Part of a small language model's weights.
Architecture: RMSNorm before each block, no biases in attention or MLP, local attention windows, gated attention, skips across layers, norms scaled by depth.
Training: a variant of Muon for these matrices, 7459 steps.
Each number is 128 + 32 x the weight over its row's rms, rounded and kept within 0 to 255. Layers, rows and columns count from 0. Numbers have three digits each. The size before them is the row's rms in percent of the matrix's.

# layer 6 MLP up, 512x192, rms 0.289, rows 167-260, columns 48-95
103:135136171144162097153148173100125164169150116076153154112129178215147139114135177172098107078140170180163134107115151153122135129158139126164155
096:081150138108088128123098098160099136137148106102181125168202132139163170117118104116187165159141167147134106166130160162212133117167110096164112
103:058150161125056177159159171150145122123090100198071081112194095108072144105112128113119137080106131150098111050099141097121102051139151139104089
105:108109144104111100146144163166065132155071094105117175106184166104103162047117124021186183132084103139165142098150192150081157088159178172117175
089:145130100171127166143115132159162191158136155087100094112125166136062156123125175175173107210124117153124111134105149180115143051140115150122112
093:221089153150158181139170037138115105151202177122136218127172123072129137164124135079155110127188125141151175111137156117128102072159130114153098
092:165170110168078161126098144103155086133095085106129067137156117119153155189167090080139170167097067136098127162105146174136169153197114120076155
094:099185151069135082125071120141105161167159096118147080087163128114104124177148068166088128117123121149184117134160119126118129150111202136104124
089:078078143119111136137132079101089080091123097152091146120173159158102129139167160165127117106131065181097119141145153083150168156078241133119088
093:108117112103078123076069140135120188160096081125118123085224178160130126132131147155123080152065114146153207126142145173098122116125064092126138
101:143092123089089026161136139151091131145084183102098148168081141153123141104138069149194092101179089134163161141115106115093139152165179105160153
107:128140098105118138146151138097096086112096098109139153150133118124152137108139147094122176094152173122122110078155034125150128103088154193132148
099:150115107140173136098099132045110128149064040141120142145135113130134119144137093168121128118171139136151122064119143121105182095088147117087167
091:123115124089157157131114094094133144053146072192124128185148167148044121121098066118143105093126125128124130154112079134127088113151120154099094
094:161117160078108103128157092147096178162105102154162064101148098070077174069102121097120151140154104055139169131127139152136150123104122108144147
101:177141142123104141146147122109143116154082110111107139135098128085154132105120104091151097160122094117145183108132052146144190151153163086160167
102:099172105160127148192111087156101140117149120118088157132151189123142158177145080160082145138082147138128088094074136164115150121099160129194031
098:156110085148042078142130128115111079127161136178150121179126118116200156175175115171113142121148134062159161200135139126111131098105103120096123
105:140112136105135091183133111101058146132111133149064143137099181162075125087118188105169103113182106089153083147068211114141156118109209093152163
093:144075199150187101174170206145147133203127145116191165092088135182094149190181131123129109153144070136144089179159151169096158125142175118101140
105:118161142160076144103177092136188071117192109171162177152155135101073117157166099206087104132128114142114124142109152126106171121073161103092134
102:180087144110085147123138075133133106160083185072110102127095171144131131116148136115140139130091122123085130175081130112056055107084090159101185
095:082118113112139113094107176134101147120114171168088106155134062132094065137142147118113157163081091134143196094167175083172155169145114092107062
106:152179108150116164154107058154097142182116108103099130149167123203179125162159094131081155162180151126157105127104080129155163163084121058086159
102:197091126125113114086139152175135186137188152157134119070100105108080157143123082176137139166159116118144146187136123064112144132167127134072128
100:122124077178104132093132146129097135120179144114126151142061180081156125116146134108043056085109084114142128137096047113131173106078107143170125
094:122125113146080115156135155103130145115062105135144161092086156159099092130141156164127093133164130122117103201120189149077190169048138106094142
103:138102128163104123142142111113152110027081122139082159132150170111142142116108072061123081165207160145165142129154134124110133077134059105105106
107:199057121153112124089126137100111142182131169144107104147086090125181107138063143105063084086155119155121148142119093093150145081153117086132143
115:147131096184116147127178084131123057095116115089109134143112107104104166140084173143060060130163147150108100160089129115137077175131102148110112
105:137097134116128163061167103124107125140118183134083139152153110145092159102078093127137152089144176168151143096169098174127156107177124145122122
102:172151174172114139149127076096120144105113122103113119119105170183142090143130131161146099131071076125145108130094050134083149153120129085123221
094:076088161096123173202097114151192151168082121137111163095138084169076136081143101140189112134131102141118096093127107172117109142155099151128117
091:171188155096091146075128118164161115156155085156140121103125140131154125106184153085140123154172132204080094144131116138157146125100125095107155
106:150157137173135190151177163137175101095126144090147117063138102138106105113125088156118097081114106114156145080141128146059148142083169072138098
100:186068156115090114114128121216107177114096178088095147118156136169115142171122136131096072104149113183142153139107112083115083090127091152203158
105:130075122203105122110151117144124125206111120117122151182137118110083178170108140082185100085107195139132099188115169136137118101158138144131121
101:060155087116097122140133094073107108152072098164135132143132163137110139095111093145132153076110114112177170170135154108144177117120139173139050
087:142130122104122112183138082116129120130110095144084154145118072147162143102175169087131115128143089067158107135141159153132175106100128070154082
095:149117089087061151183124150139108138141106113071167081133098102091116133143094119168136106058030133130112124116113115118149141143130148105092135
097:127150158124148102191140136133125081123081078112123162126081119096093121103142158095167108118147167151160138109145088140101110172163079147086152
107:165095108143132124091126113126125160148162152114078141121079119155144127168171081106124136180126195144127183130163145095142138114128134159145141
087:188127110104145160093109061208132173162099166084108108127155143119171158170123168150164156122101150080129100118132090197124159120135129117148129
108:165138130136107130141127138211032124071100110165110162119053131151143142168197093142074090114101150156110093112113142093110172139145148133117118
088:127143167157122134107160122138185107179096086056161165141122155099129168092106151094124121159101150104087123134127163125187110169196204141178088
099:130138113105137129120136045142161172130086105124182141163126141127182163133125105131062185102097107117174112121148155175116120142138111089104190
096:152126093190131175134112101163144175139148122130169131131015095130097153126161130164079108095118122060211134159107165113129140131167142117123079
102:083152123134169187120077159113123155151187148084141126189169155119102148166160124068131142177097078159098133090118110084095072174149082111124143
106:128102154108170102197087113198127160223097129113160148151155117137079168131128065127122137117085169134127085125123108095140133193171132120182107
099:105111123189068128081104144158106097108158158130127170142073154132129170077138106151157118162143127086152146117108189088069123155151132147123063
102:152145130156093095161144200064116120163103139191106165114102133117128119142087116140152121134096104082164153085149105137183115167153090133137132
115:097156088129081119072184191162112076114079140155133085127088115174124160129162148109118122120116148110145180158145106143187161139090144135103118
091:126141126112184119124105113074149082151116086099145125158168144102103041210112127151153152117103100096112208127123127118232172196136100088085092
094:146218141184146100159071111087144122143166136066142177154162118145194132152176134074160093044155083119129128087135121063162112125119146119130125
106:122147098120151062089150125109091145137150056172164132110130118202098092152097127108159066147107132123082104085119120106122179122176152052131134
098:128140123106155142099157079048105207099177101086108131136068150096114120137102135079132119133166145158118181121123136137115081135098087158153117
102:149142104102134100065153155149131124140134126100103084101144130128120150127156049086129168131163118166162104159157152102126181143140076127146096
099:165149144106092121064205198120151143084082150127166188118116137071147166080168142177091095113125131153116128130107112184140108126169112139125130
100:143106165153073120150108130141107197168125126112078130087169128105130164108066108086151105084146121178121136111136072134133151176156105141107156
097:109147164115106157147108165159067102129135104112108180142119164107115171077089107104125120175066096119100099146108127175127062149132113198148117
105:174155063066149124124144119097106153105142186136076131144170070126152092110174151125115125144119143086110135146158232129148126075088097126151164
095:115125091145159135139085079159150069129162150138106095153137142139207101178195126147120112094100150161145075136109135125136067125090168193113185
090:155111141082147175131183101104126141117097087075129123131104114152178117191160167083129099106095065139150088113171105159106127141155085122146177
116:113123234197131116161164125097169143147174103076162158182139141097168136152086139173160141117161091153104181158108159130099119127128061117105149
094:157185098152147065100062179175125129113122071137172190157103150096128108139067147142179164128117150142151115106107133069070136180142118148111108
100:134115153099153115143089140147173121103094142106088106135106092086098151105123148110124158117092204110095218115107159121098114108144152092088173
096:101166156148153112141130070085139189159185077169072165161150112124120175170181084136086143156139091147141109101140147128205105134114107088100146
105:111113121125121133034178088115132054157070119191069158149113172144163089134125127145106188056095118110172124164108093135120116163074180122155155
101:110176127133120168059143104106163117117125159129134174114149128177100071112122146185070190136080151095137131139130138130131093103096129128111085
100:039156095192105144107144139063148178133175110126142089106118162148165171133123137120130101144124107077092112133131140085213149092159094110143121
099:191110118181165058115113119156145120128089144114142123169081217102129127172127128074176127177166121128100107084101111079139175162150160143088118
109:109135110088160154110087179139123137124094151132066137176095151127133194163098072159115162169116135162110115200127132179158107135081174130094155
103:085133171116080105107088109073113091124121151125175081132107133131096127073141091113118131116155149110128082089107158089126138083100148154156132
106:129096130104161145158070194140143152045127161151150138086123119087069105143138154147151134137118060082122106138116141121092148110096169135143103
097:156062097092083128079078067115129090135183194142107076116135143143129140115148110106085140186099130139121179139084125170129154115178101110151170
111:126139156096106148144118138127114136104152154145149109181236136133134119105151149065149175095089144120094071148145035160091153099132161101164190
103:164085145121140114147108158180146156122156107160157109177106129096120101133128150126116118161149138088106187174172186117157130115132126092109100
095:148152110157127141111077163137096178084053131185136115135116138162160176176143176126127179150111146155205099092108098075176066152084191116122194
109:179105175197113144115176147131122128201103164112137121151146111094104121171099116170157128104187107063123091116086120141188124126130137160154114
100:102094112133115155135141135127114170198218146188120125128088131119137131114094150088137098086087077125099156184102158117129157150108122150116100
101:140069086078080110143072116126180147164152101126109103117126124074068094088108133184052146177156130137130224130141152147104126150089138107106105
098:097132114151167119142169151089123136121183139136118102116111098144157135102142032103136111114138131146111125126087094137096180181125083173157137
098:071064138106130147175152145058093123141204149110072108165130108093087134149143167123197145147146150140172130070127111106136036058119150096079140
094:137129128065097137122147088109083117139160149132117159097154099086175213087129128159098088139050085152121107136102126150101131125156099143144086
116:143073132152126180142088131083176132193158204107181201113196161083163156121160170158152143093186123172149155125169099122142098116114174107084141
095:086130059142122143129106144144135112121118060130096156143141101102117099125107113162062141112064148103082198147151195131102138159146057159090094
101:101160119104172130114118094101189140163132115122157094158125140154117111096106085139116125159139154118106111129162150171065141084176116117175136
098:159155145126118158148112108148150151107169098093130051216133171070143070148059089150096126180169172150076149191110123163051155130151158130060114
102:122123155085160108080140158082121060141154151192096080092104134119086105184142194089099138142115117184170088189074168060177163134110149139206115
101:121107071190083154104100183171123111173111122160158144073142103140102150148123153118145124144146103143106125129159108182127142116092169072095153
101:110152106109056141140124121104190072081159102103077110126117115100108166064136133180156147129142167158139137139177102154111104159088144125127144
103:121110056136108148149154154160119150156179216133123141113171096124146140133155129079186099193070151104127123111064162122126127132125110106036120
098:156099136118109143193115100128075109122101115174086159128159047099134076156104156141164126137118165142150128130145057151175107154160064103147090
099:088153101102104151139157067117132126129202142189124087139129176185172137105155093097142183110112088134137127132136116116092074141127132099144085
# layer 6 MLP down (transposed), 512x192, rms 0.164, rows 167-260, columns 48-95
101:100112123166118082172150094087147161109178114115106194136085114122148097092126112142115167173149114124143172106116101117080156151188126112151140
096:125215150092127141073177113123147115161115079106185140106135118212122174123133147062114089148150150127164180045128080079165144109136160141161128
101:072108215160206107071133129106147146119089067168080129153077119109175174178126113120104137121199166165085166171151109159143106142164160133122136
100:210096086151096085135084153113139130114115105135135109114104112137139162127138084138086116133171106165169157144181134139155132168095091161113241
093:127150092136103091155087138108091142150109161115098115110088116137134171136098134084147139119120150077136134118066096113196123136126154145118117
095:069146153141124106070111160135139124076078103079176072116206077148090169155139162162096128139082183255085111134092102119115126174069154103141131
097:154110082163197142145094120081129155145145115128089137124092069089115045131085157144101162144089115149124137116144126153134130160125087059162119
101:153181101129153134159106104138145106153129082125172084134084145149122148217148140093145136121135058158114087144166077135148101101127160140076125
092:133120196170112177111136053195103176134082103110165117119169156145140110089133060053119153134078143159160147093154139117112179127083094130128154
093:135133102113183113170120108130173098093128183132133128152146160083072133179139096190143165100105127116130111112135117091102153128103095148088187
096:135126132162146101161135115075090091109147093085122139144118151108091146140123072118168122107075127125139151195159143129156069081171106097076089
105:192072114117115158082143088135143149100167127071113096075104155083128146146139124123166127123149148143213093156104065156144105120176138151136163
097:095118107171135133146145141178098142173102192173182170134091116136125132051185078138213117127091113085088155084120121117130126183107181135093130
097:159103137117127153088086126099091171106117145155132168171154165130093124116140141119091070204136059086142216154141150083110116117097124094125104
094:126098157144131107113155115169107139101140080169111104135103094181158093083152150117111148075137098109063096145079088080089129116126173117094168
093:079144173118111114161159101099101172101074158116095128087165066127130156090141088144130126136167100135153135107081183177087104161134174111126085
103:106085129167109123158127124181187127155157149118067199111083181197107128101147157150080130116186106185144124135150131126137151081176126131115048
098:121102155118150137097134158116116141204142127152153172080138123199171132057159151072110186127104103146159131144192155127133096147165098157141120
101:161124133163117108134129129154116145164164129142105113154097088142195111118134129145212160142064171198152100131177128114129143180124154202116120
098:167105127168096128129177065197119114138092114122092130114093075144150127109090111107124122154125146077111137114129055154124085093094173187116118
102:087106126148120102128117168112213109133164119167140133118125122100145146113134128094087062158185178158092146128118100130156057150127189103144129
099:170153106101131115114115105132112136161104145156100165116109117114141132118109146130145154118147114047163101103139157104133126162130133108161118
098:145144113135139129153198129140135135114128079178095146153100175149138138116099145108169197144170198085132092126165090117165087171104156122091129
104:134142156140128109098092140044130123062222097114057106130166158137182167130112193131096149088136118123099123132130088135116136111132091050074151
097:177184172146107172144112095137183145107123163161132131107080092123106123132157078157151112110149127075110105153198115201145203097080082158123064
102:164106086103138178135048061121140093111094076127096127214155139094175149115132116095144192080159096129163095151176176102127112146148132183117110
095:086140163138136111233117114113242109126150115107129103142188138045175109104187151109150113093136143070151103073080094097100129071083111140153112
100:129142126123142123075158136114138118179100129138117124175158104124113104131160132078137163123179134139127132160187112121182164055150151117155105
111:183140119173089151139169105136147113178177155132115079095104114198107176154128185103095095176111146083075078107109156092115163172149064092150122
107:123082087078083184161097101140147069121151118109175095132174153048072123124071111179103149073129098137115105143065158118154140111149111156153120
106:126123146124148150104136119205114083138057170125097133103115140154173127155113158224160094087177149102104118151119115188130129111159140170155178
108:150133107170089146070149107171080124077094207124121101125177089168107154098124134127111149168123134143097165128163105160151133184180119130189098
099:129148097096081117130080106046105060130148163134101117164157151138130075117152103181142125098157141177113166184163167150061119078164167123132171
091:108135178026146159112079103138107098117176077144191142076108137070095071147098126116100164224133119179086133076131109123126168150093119133124125
111:085118198157162109139098124110061148145119070199075130159137114105112115128079174086109089091159136165088161127123159148101114169155078161162131
102:121123101089131147166146116194159145161119103187104150124154167131126116161146100125144122163123143157138065120094086133112157169168116135128159
107:142117105171134114120098155148165076112134090159121140164143157099143128103105163109078099132216170164145146135146185093126161147113142128111138
104:106146107085124147136191189125063142122124125088142156097129164136089139106140094181174091174108134076109124122140157110140085098114106165117133
093:104126111147154113112083215142102066122160103131130140111093130078189125118184090094112186109110115214109169153089124140131169084148112182114164
092:156146114115168176125121063123145192208114143179088213102102169153133115161114180158126095134097092074152088111123132138145138159110086147113131
097:124128137101128146220070122128146159140160171170104128111138118117113102094127131106150166140206118131166151169125109183156171171097188090105101
104:136134123154131086133138076133131042153157071152107092171115145100160140123068083145129163088066162126154148123137096101118121126141139096129112
094:095066096148075112117147132122095082089122148109113098162176116157082121115140126143138129106071101130157099114123173068105115165100107131129151
099:124129167156133108101073106138162154078104077155151124138112109143089141085126173199137141127086151086117134145123101138145137146143089104043169
093:157148106085099137053168116149102125071108131082152152128177099191110150131138174134094120102163153144112163100082081078128074126141141108121088
102:185109159103155142111163109195107098017158096111121148076191115176163098109163084134122074091151105150130141097110067110116127148104161128149097
098:088100151148068135197082157138079129150077116153155114166093139122081130152089132132116090160111172141183117171104013153086116120115158093162169
103:082099122170116163088187135135140116114122092165123131113149111143144053152130089099113143075091161138098109177141153101155122149196126116158099
107:165091156128109134101099123169130117164125183085102099118118093124157091120181084100134153127078145129104138112044094112083110127111139128135130
095:159141133139079193120123087135121154149110173130105122135131160159054200070100100187108204092104141169141110148161110112088091092140158177136130
104:188135163145153085089152145133074204123129140185106155041116141150202140087168124095098098112087122089111203150167126099144154145157126130121076
106:085113129135101086154188104105107137127080111107200098138197168153128082134104109127123143167125093131138148119093081125171126090106165113119165
093:105161116120127184122178082133134176161103179078089102167134077107059107215132091097163116149156137127132149075152129046083125147089096109164186
097:135137102136182134149105121143149158134126076145134135113115152135180145108108083100160054148095093127117117166055124075140119097099099124109121
105:151086136204131140126105089042135114119112140159136129173136130103137134066125118043070131122164112137163169100137108094168157063154161145137098
098:156158108205190161125140113151143152172170146101112162087097109127124136175172172168160121124088162077117091125125177195144158165141156170131081
103:151085152158161155126140128063127118095146125110128139081170122169128094084109166132133138112163110116150173133160148143147107143172087160149150
095:167078123107146116071095125103180108166158197085181132084098129150090124156199123097140116081113160096142086165175125136158157168123134125110108
103:195111120127173075136119135088129119100161156135161179094130167145111133115153146158113068102090058098091118114127105164122183144127149108136109
095:144108137137168138107162156217134137161133160106041141111122129093145063135064159178137163095146095108144134117157103111189170138119161077093165
101:123090164107077134149097158152135114108129103131102168137088173141175123140148131089165119105193150093136140112103111143108156134124151165061140
096:111171116167129160122111063168141137145068150045130173169120119161135117106106160159144131081105151149109118139105113108143123125088152115056127
092:092147108122129152186090108099159074153105158151119194140105070112150149129137147197098142158121155134131123119170159067125100101093147137117100
108:151065133138183174111119071075114122118095139157178092130142107131132136179177106082123111144133078119053104114154132128175153119172098133132091
093:102155149131119133203124135122082131172153145078124100135156122156132118080113164168091156148101160087137092144203137061130136167101112140072108
097:140127115105119160156104146142161138152144152131093145126110171146155159194122159138201099125107131071135110135149101087154131145117174183131110
099:076096132075142103108111166137108172197174140144097164115117094145151096114152182143116108119099104114134117161117090142173145091045167216180151
109:160189188123154118110112124154122119106194149150087166111101041108113165160151078176074144136148101166097154135136132073139090164130197099128104
096:140160188184181161081066070099149151152091151101100157138119049160114115119099178127191153087159145124133167073170138121083140118172154152162114
099:117145151126156142085149132117120090087061127111128076144113117082143106177177111128088128135178103134102160149121097111104091180178146152114128
096:053201135143157154170040120122099091159134093128128185151131124125110151127128126167131148124144124104129164136018113152164144199088152130131063
109:113122096179120128128121142101174149101138127119135146105215155160108136124168107181094129116109135055120103131131140167166140157128123178100082
110:103115173139119095063099178161179098177145091113124179126087134085110114124124129095127140123091174129107090169190060175113130145048149160103111
105:112127078078187143098160132121134161144193139133165134133117113140198093138157120190109104171107082087174107097167090115126132183127148091128151
098:214177070185134105143164083150106155161202131235094151089069090106170122103087105164133174086092176102154117127189159202098128093115113126155173
108:080098134118114138088125091116103104130136114108169080102150107119134167119141105134106140150165113144173097105127136146095185103100099059153103
103:091149103121137109050103101132136129161123143150171170132139143098135130085113168131149117136166226106129118101191081111146058175101158184097112
096:125185095086160174110123140150124184166164096070124117153081158151172137146140122158109096115185075128084143132056086091171092084114170214144154
106:095097139088148103220152104117144114139158164193139157120121166137138165119059087138116091141152142162176160070147137155181219135198153114162128
105:101033123156106132152120184161082146122137111153150106143132098111126121156132167152113137160138093127114195132145165145060100144136152147116049
102:145171173138133123123158171100124196123119131168123129093166109121067185113152116174118138123136156159104063172087094146124169148089109052142124
099:068113110142152103175161160193095158187145159171155124188162117163163164098142187071133170139103149125182136115085156102154116146134109152112081
098:127143117151186114144169096123077123120119124178123123110125092066153148210152106098137180124105142171123203200147075138048138112117136103174117
091:148126086145114145097094132134102141132111109141177042083184145101021150106058106105167205082142148121117108120126085182160147120111163125127159
112:128190144070199134126175176125089161119115089126057108083095098141140103193104118088109121180130094117110115122122139115108131150174137149113102
094:110106120137115083144078074151101092180091111151165170118077166093102062163158107116191130046162087151071130172192125139102064121109095106140099
106:159154087143114106137125119132138133147139188103152109094155104148170103146180162157077127162143164117104110099096152118081118111168108140117146
102:150155120106119081180131138165138159087142129171151174166124165106133063099063118159100131152141112131093169131132102104157159140159131159135136
100:150098116138165105162131150139122105114116177131104141153145118084112099163178122119178169142168130148150122106177093150130139081125085138104135
099:160106134138129117153122064116148142157186139079088129052122120151119110112157115123051096172112099141150118126098127120118134105118091145101105
096:135150106136127128156158179099115138100146085131190083092053078134085108148170127106149161122074086150115110147168129120084088140223104106145118
101:131175163114148145115099112135164110168130216121082160119128114108151120147082073177125131192113117185106149089194054181114137152153115114121086
097:126085151085122185148121074114116130141143157072117139101126092093179141166114061117137150137117118068165126121106076131148080154190106166142093
100:151080158198144115130155185153100149156171076107101159172104146181131044129214191175101140170166129205156139126079142146133138167154144088097100
# layer 6 MLP gate, 512x192, rms 0.277, rows 168-261, columns 48-95
094:103121068122119138124145173131117126089081065162113107095126138141155119141084204185149106127079111111169155122047173152161055158163136074146150
104:125119086131105153157127077096110088142077130145120087141171114137196088147111108167103152166146080123110135148153112203079116122161108080082113
100:152138120159116107129094069121114101099082133148093169125112145100124132085130117174134125120160184107084137159125138175150076143155167115148097
092:112072089129137147138178107117092117072123081086165109150085128179221139128121109182111177116125158134148080107120067107074163184096115061108127
095:143122203123122157102130126063194102147163079144176139170150112164170127172085119137157172161057173127124119153149103123115126166143153131097197
096:171123114134157126120147138127100041110109156223160095151184142175104170123133118125202126105134139138153051100160169149067115120102118120090119
097:150128124113118170085103099204055145167127121074137147126094118153170171154152164114135159181143190123185173127195140131158177161128121125138168
096:127156109125140140122128175109113139158143080161152119143131145143104130153144160129139140170065199102106114125107077182093177134148182137147127
095:170124158164139123136142082181097195091104155158119139146099129128113152169151082137182202184154171151132085133090148170162159135121179162126117
102:148146082158159118141104128083097103153091084158112113136133158129173148089119158124121170116088124176105135131108108156127092095156105127125123
102:153114152171122086136151163131141121194206180116114139107107165161130134171099095147151152150122110156179171205142136163134138108171068108126128
097:122110147114120069119185147123156118123130159177146094100128116184074149103170143179137157176159099105104140144182060167078120143132152113140127
098:123114097213126122060197039149109142108128093116110124109105110151086136133126112059134148097107152139106112096140112121122121105142201147125176
096:109093121111113073126156165028135126086115165120121141085132089082092153141172078136181160154167099174166123145146126140108130138151117125132107
098:084111082119134074140115133132118148144187148089163102180118147082100104112133105154144137099072156126164104167068132052163125101129093180113129
104:155112105149111161205174105148110123109115201097090121155151062150184141121129115180121094145109136129098118128120137142113055071172094134101127
097:135077115113156133098164157108104131140111118101160169127189064096106138107141138082169105178173184143143117109083137155167136183119144167183179
100:155106137095232150096119127084146124098142154072116141069131115156096132089078148098116169116150075063143098087142121144059137099132139068019053
098:150126108153111130091132129103161183081095097173168112159168143122178095144058160139139130113121132105151138113107113081114148159148157138121120
105:121086155143118171125189127096172158170168127171087162098171125101150096100133111106168061120113147103128111190151085099126143168120124029148157
103:118149129114152133111081140086115169186063095126080144159133107107131150107101154159145128080146125096204093178162117082219120152183178084124142
097:148161164190179115121150202177182174132083086136158102100187101130129121197124121133169110121118170166123102101128155069132153114120098153138184
106:164128131106151146148125155102125070180168062139121141075119142174154148092110116102082110139158089135107133106106129190112141152194148098111202
103:133136127146182084123074134145075066140144144171129112141172116190103108111178134165094126083112145130121140176085135098141165112163158097117178
100:188104127131127149165121115159140141082144133060151134093112083099153131113119180127087171127119137162073141026096083146160120134115101124083090
097:133135076172102128172085152141073134132111123160116141119132158137166168097141097103142216148143175135145153105093124177169150129130141099105101
099:157138148147123072120152151114128109165157171117112094144163101139084152096153159163165161120136126191152159105090191136141133087125134140087105
098:159195155147126095161093131054118079144072161121144162115080134122170179164125079162133125129073129111182119114151084108111127102131153119103165
122:197126107071113098083163145168149138148088209085129140116095095115128117092120120165131148109105124105087130159123159139130133130127106117142168
103:079185164175086114161059145070146127169179142157164085127145154081140132144092156064103081123105158096100188157082137150122123158190117143085089
109:121161153137076123152127026122110153122156163152140095123130171114089100146081195172156101166116130117179186117134113100130114138142176133098109
100:097140196130110160125139130147165073076107136101144077141152122112076167159057150105156163160133158153134099150186076094105108082092141176139130
095:108091135138127144103121109162151109111143151160120028104122131092137144147145109166201153113163121119124160138125142188132113150124137135124115
095:109169083073169114080128096182109085084142181144153088077148123098121097120144142116090113148145148081172071125109089150110106124143199122146052
102:126138058111158160078084111102097059143132134169157110134108072140195140093219125125109121150114166136106113123122134144117094156155158190087133
108:147156146133114119100131168169156086145135168098116109113144118159145157081109133162132170133169089131082148126096103136115169168118150211104148
101:091108123128118146154121139138137122122107116179143176193131126164121096116148086107175145069174116107111156168157109122132155141119114132038124
097:156143111145085179130118184191085126196155139133154179119081151163104154142143120089114137087118145130158162068073140143097151186133083104140137
093:164101113165167088103140102079135088103133190187077189184180149155126158147132131106093112161135063122139144146125136139127155182069136139140145
099:166142092171113133136142112111151136135081111077132147137113150146161132157082041132116123115068057127181055054124169100101106059118178114135190
106:095119113090147113084084139158157186120157156097131188131154147096129174137152122111137139159159154143212116093129125041194146181198088092099161
093:135150044132170091069134091098111106115059156105150126164167109150113086107133168103076175095128121087110118104109124138124081153128132157113120
105:157099134142146130100134125131141155095113153103115160107092113122106162151095082103161099126106171124123130199133100115098186123149154176068118
096:095172151117150144119130101149112088147133145105159157103151205187150161119120148104105062099168177137128124069143170146109123114045118071092160
100:126083141143143130101096128120136147125113075177117086136073100150115174093074136180142148160168059163159104124120151163148105120097134111135127
101:106059097150152156169120143090112138119109138172145088152139119145124202098109106132131108135141074116139138126167131120026109113104193121110089
102:130096152187124157155104109148184084158144201183143079155101105111101143134072096174094170083118105133147122080127125090089118107155146181132133
102:129143116153140092147094124130082131136171159177090120095106171098085144098115096136158137146122127145184099117146110103144089098143144163080130
102:104144170151125142129139168132121135101146097065050091111177112118152091086103157125174074137152114158134108114112209125132140150070109162129110
104:112157124105076133119084049198147115112133141164157089122139131110101141188130143193113184101139193182121107059101123133122100090116079157163123
110:144094120126161202173112101121157122113133133116121155200155100132140095115083097116161155154110167130140093118127124121110116177144103149111105
101:121103142152151156098154150090108097122145148118107098111068127168096143140118129080116139082070122118135122120127140141106145129126180096134126
103:154141086131117078134121183150139170173165105195118142132178051104184142097119115142148095132144117137063109115134126073195071068083181106129124
105:094150106141104145191108074142120118150121136092154150082148119126095082147098085131133082137123139105135152151160109141105100139110123118184127
102:158142106124151133149121097137102058087160140142175089086154064128120148137174132147134119091187136143177107123169085126080127130153112124112108
104:115151079109116096128149143173121119103076152097136118083133134109108174209123116088098131122153116127144176135096159117129133115176089087073190
101:099096112105159142154120128136117144100081128096119139169150142161111162166119067067117128141134095155156156092145169053132149110137140091109138
096:089110157175137063135108119120133144122160126123108098165092130166135148121106216112131150201082162180097092130084133155116106142184139129142114
100:110136081153145073131078132130103145110121163161146086148176127111125152144155090102133183180158162182173151149085103103134162101164124173145114
099:112063055099114146109118086183110154134118163079102107115111171127137160104154100140185161169153145136129115152148152138129142122119183098069170
094:161105159171147101113106162142197132051149119160174164136099136169174062151107086125175168142182177124136141077160069143114189117138150104118115
093:073148087127164150153103108126160156075119100141176186129129116091184179118134131118156128152173099127115154149170113138118120115131173110166145
116:102120124063163111147160132172127138115087099139104130099145094111114117115128095093100172087086149154149156107040112093128086159157095135122111
099:162108186148159129152177038082161165127065135187104087106151086151156137108187102115099122157151103075133178128090115181101075100149145073135140
100:172132109169064176128119105090104108222199119138162178111096126100119115130090133166114156129092073075150092107051097103151085141151142149132121
101:120071116188078125082143163124145094165138091146143130064119088216137129116176165144164173129119138127109095147123136125174134115118067159081131
106:085103120081140123140086139103115097107153105083165063108110154118111140147168117153079136112112069087120084078117163129100093120110149126122114
102:112120159129180166130176103225132128131035119076093093138146098102117107127137096174150147125162075119146183136172115143140119121156107114137147
098:047067148167130071104115135126103103164156150088125145124097120134139111163193121125118143139170123139208103144142105124156154157063106183037098
096:102112143171103160113198155095098109126111141088130113114173166163127097083152136110095107115189115176103123080108100117078100155181087141141134
103:143181132155118114148166144084104049046149114108143164147111080096090105111126127133149182060128161118124130111129118123088161092165083095096108
105:090128125112145104133150060109190159140110103104105087066167041110093140201122135126165111145093087044130149138108174098089097115143143129093040
105:078092145206143086087134142062134098125154146133112071128180065126156095121102117098126114134146102196161121107153121094187123097118175150098119
103:120132127108152105140124197113107123054075080099109182151143113129159082150105088140136109090182134139162140163166129127111170108077129069079162
108:108106171145181197142126141170101073086100154095153157145154104157129083156058128141092160123086112082109076055157127117069106129121113152184214
102:092124120151093116096160127096141110122183194109099143154171098115127118135119091100125117190119134132154103161123119089146141172141194122086142
100:156111133139194158163120141110088028106131161139110088140150076117166107100165173131154088144156119071154119114170106127124088125124128186141172
101:126165055147132147196182152180147124193098143147142119146109103106097127089075118147080166067124147177122090181118100110122101146128150102134114
104:096128115110097142059111151150155149144095113049103154121130105090148152078129102064110120143158136100203131096073097105158098137128122061110171
100:105112150099132167110119177177138105135112119116141138116169142098099187121144114189121096142103153121098185130123116167083112087145092072175085
099:126107144099089123069175102118092095107144145155113093086141118184119096111145179169189090097127174179107164101070144095103100092070142089152104
103:119155143132173116153116138142155106104160108108145147105127173137105155078141114146109116113105095154158093152181089151125114144160180161129180
091:154125138118114050134176128125138158144149150164150096128083130194044130161092107185115091110151124176140038146181171156114153130056146118146103
110:086115106204080083128050104085105122127158185168144126124105118165079185088091096160187134099126081134171158081136081159131131132080147153110120
096:083147117151132136122162122154086083101083045137159084085141116104101146103125129093114076105115100130127086121120135076116121098122098091089110
100:123011142133167144154151131177087120088173131110097197184164109098157144162134124153145117153123154097117163131117097136115133156126140106087113
099:124104092143056117175143201137092103158145073138139105109093112151147162147155170163129125065119137146132113116111171111130098095102132122153052
105:160104121150134088132131143121099157144189129136181150120100096194127120084175158131098133134144130098125089135124100128157182145162087121126084
102:181175155160211115103144075119104151106129143131106135079104102129149117172156129127085135085108151130108075084153107142157112110108168182137136
101:086186119086126177119072110139093130148120131105120146132143148164108093088110148137154071139107112138134130164107163144152148153110129083090136
095:124095109139159072121130163110117161107069104103092205148111162138120097108118199137145146092181108088091153102142062102149115134141132136121136
102:149108170129130144102095151155192155149137099103105136168124189097129174099178121121104158119116131102115148115115190161081142086131137122052149
100:104101118124007144157121135069130139147148111089103110091106138105141015110131115091150158138208105130127135123132102156137173121124190079130165
100:125137130107129117109081079150126107169103094095098125070157139095132183106111131152107166176127120159122144130143187136070134042160077092100159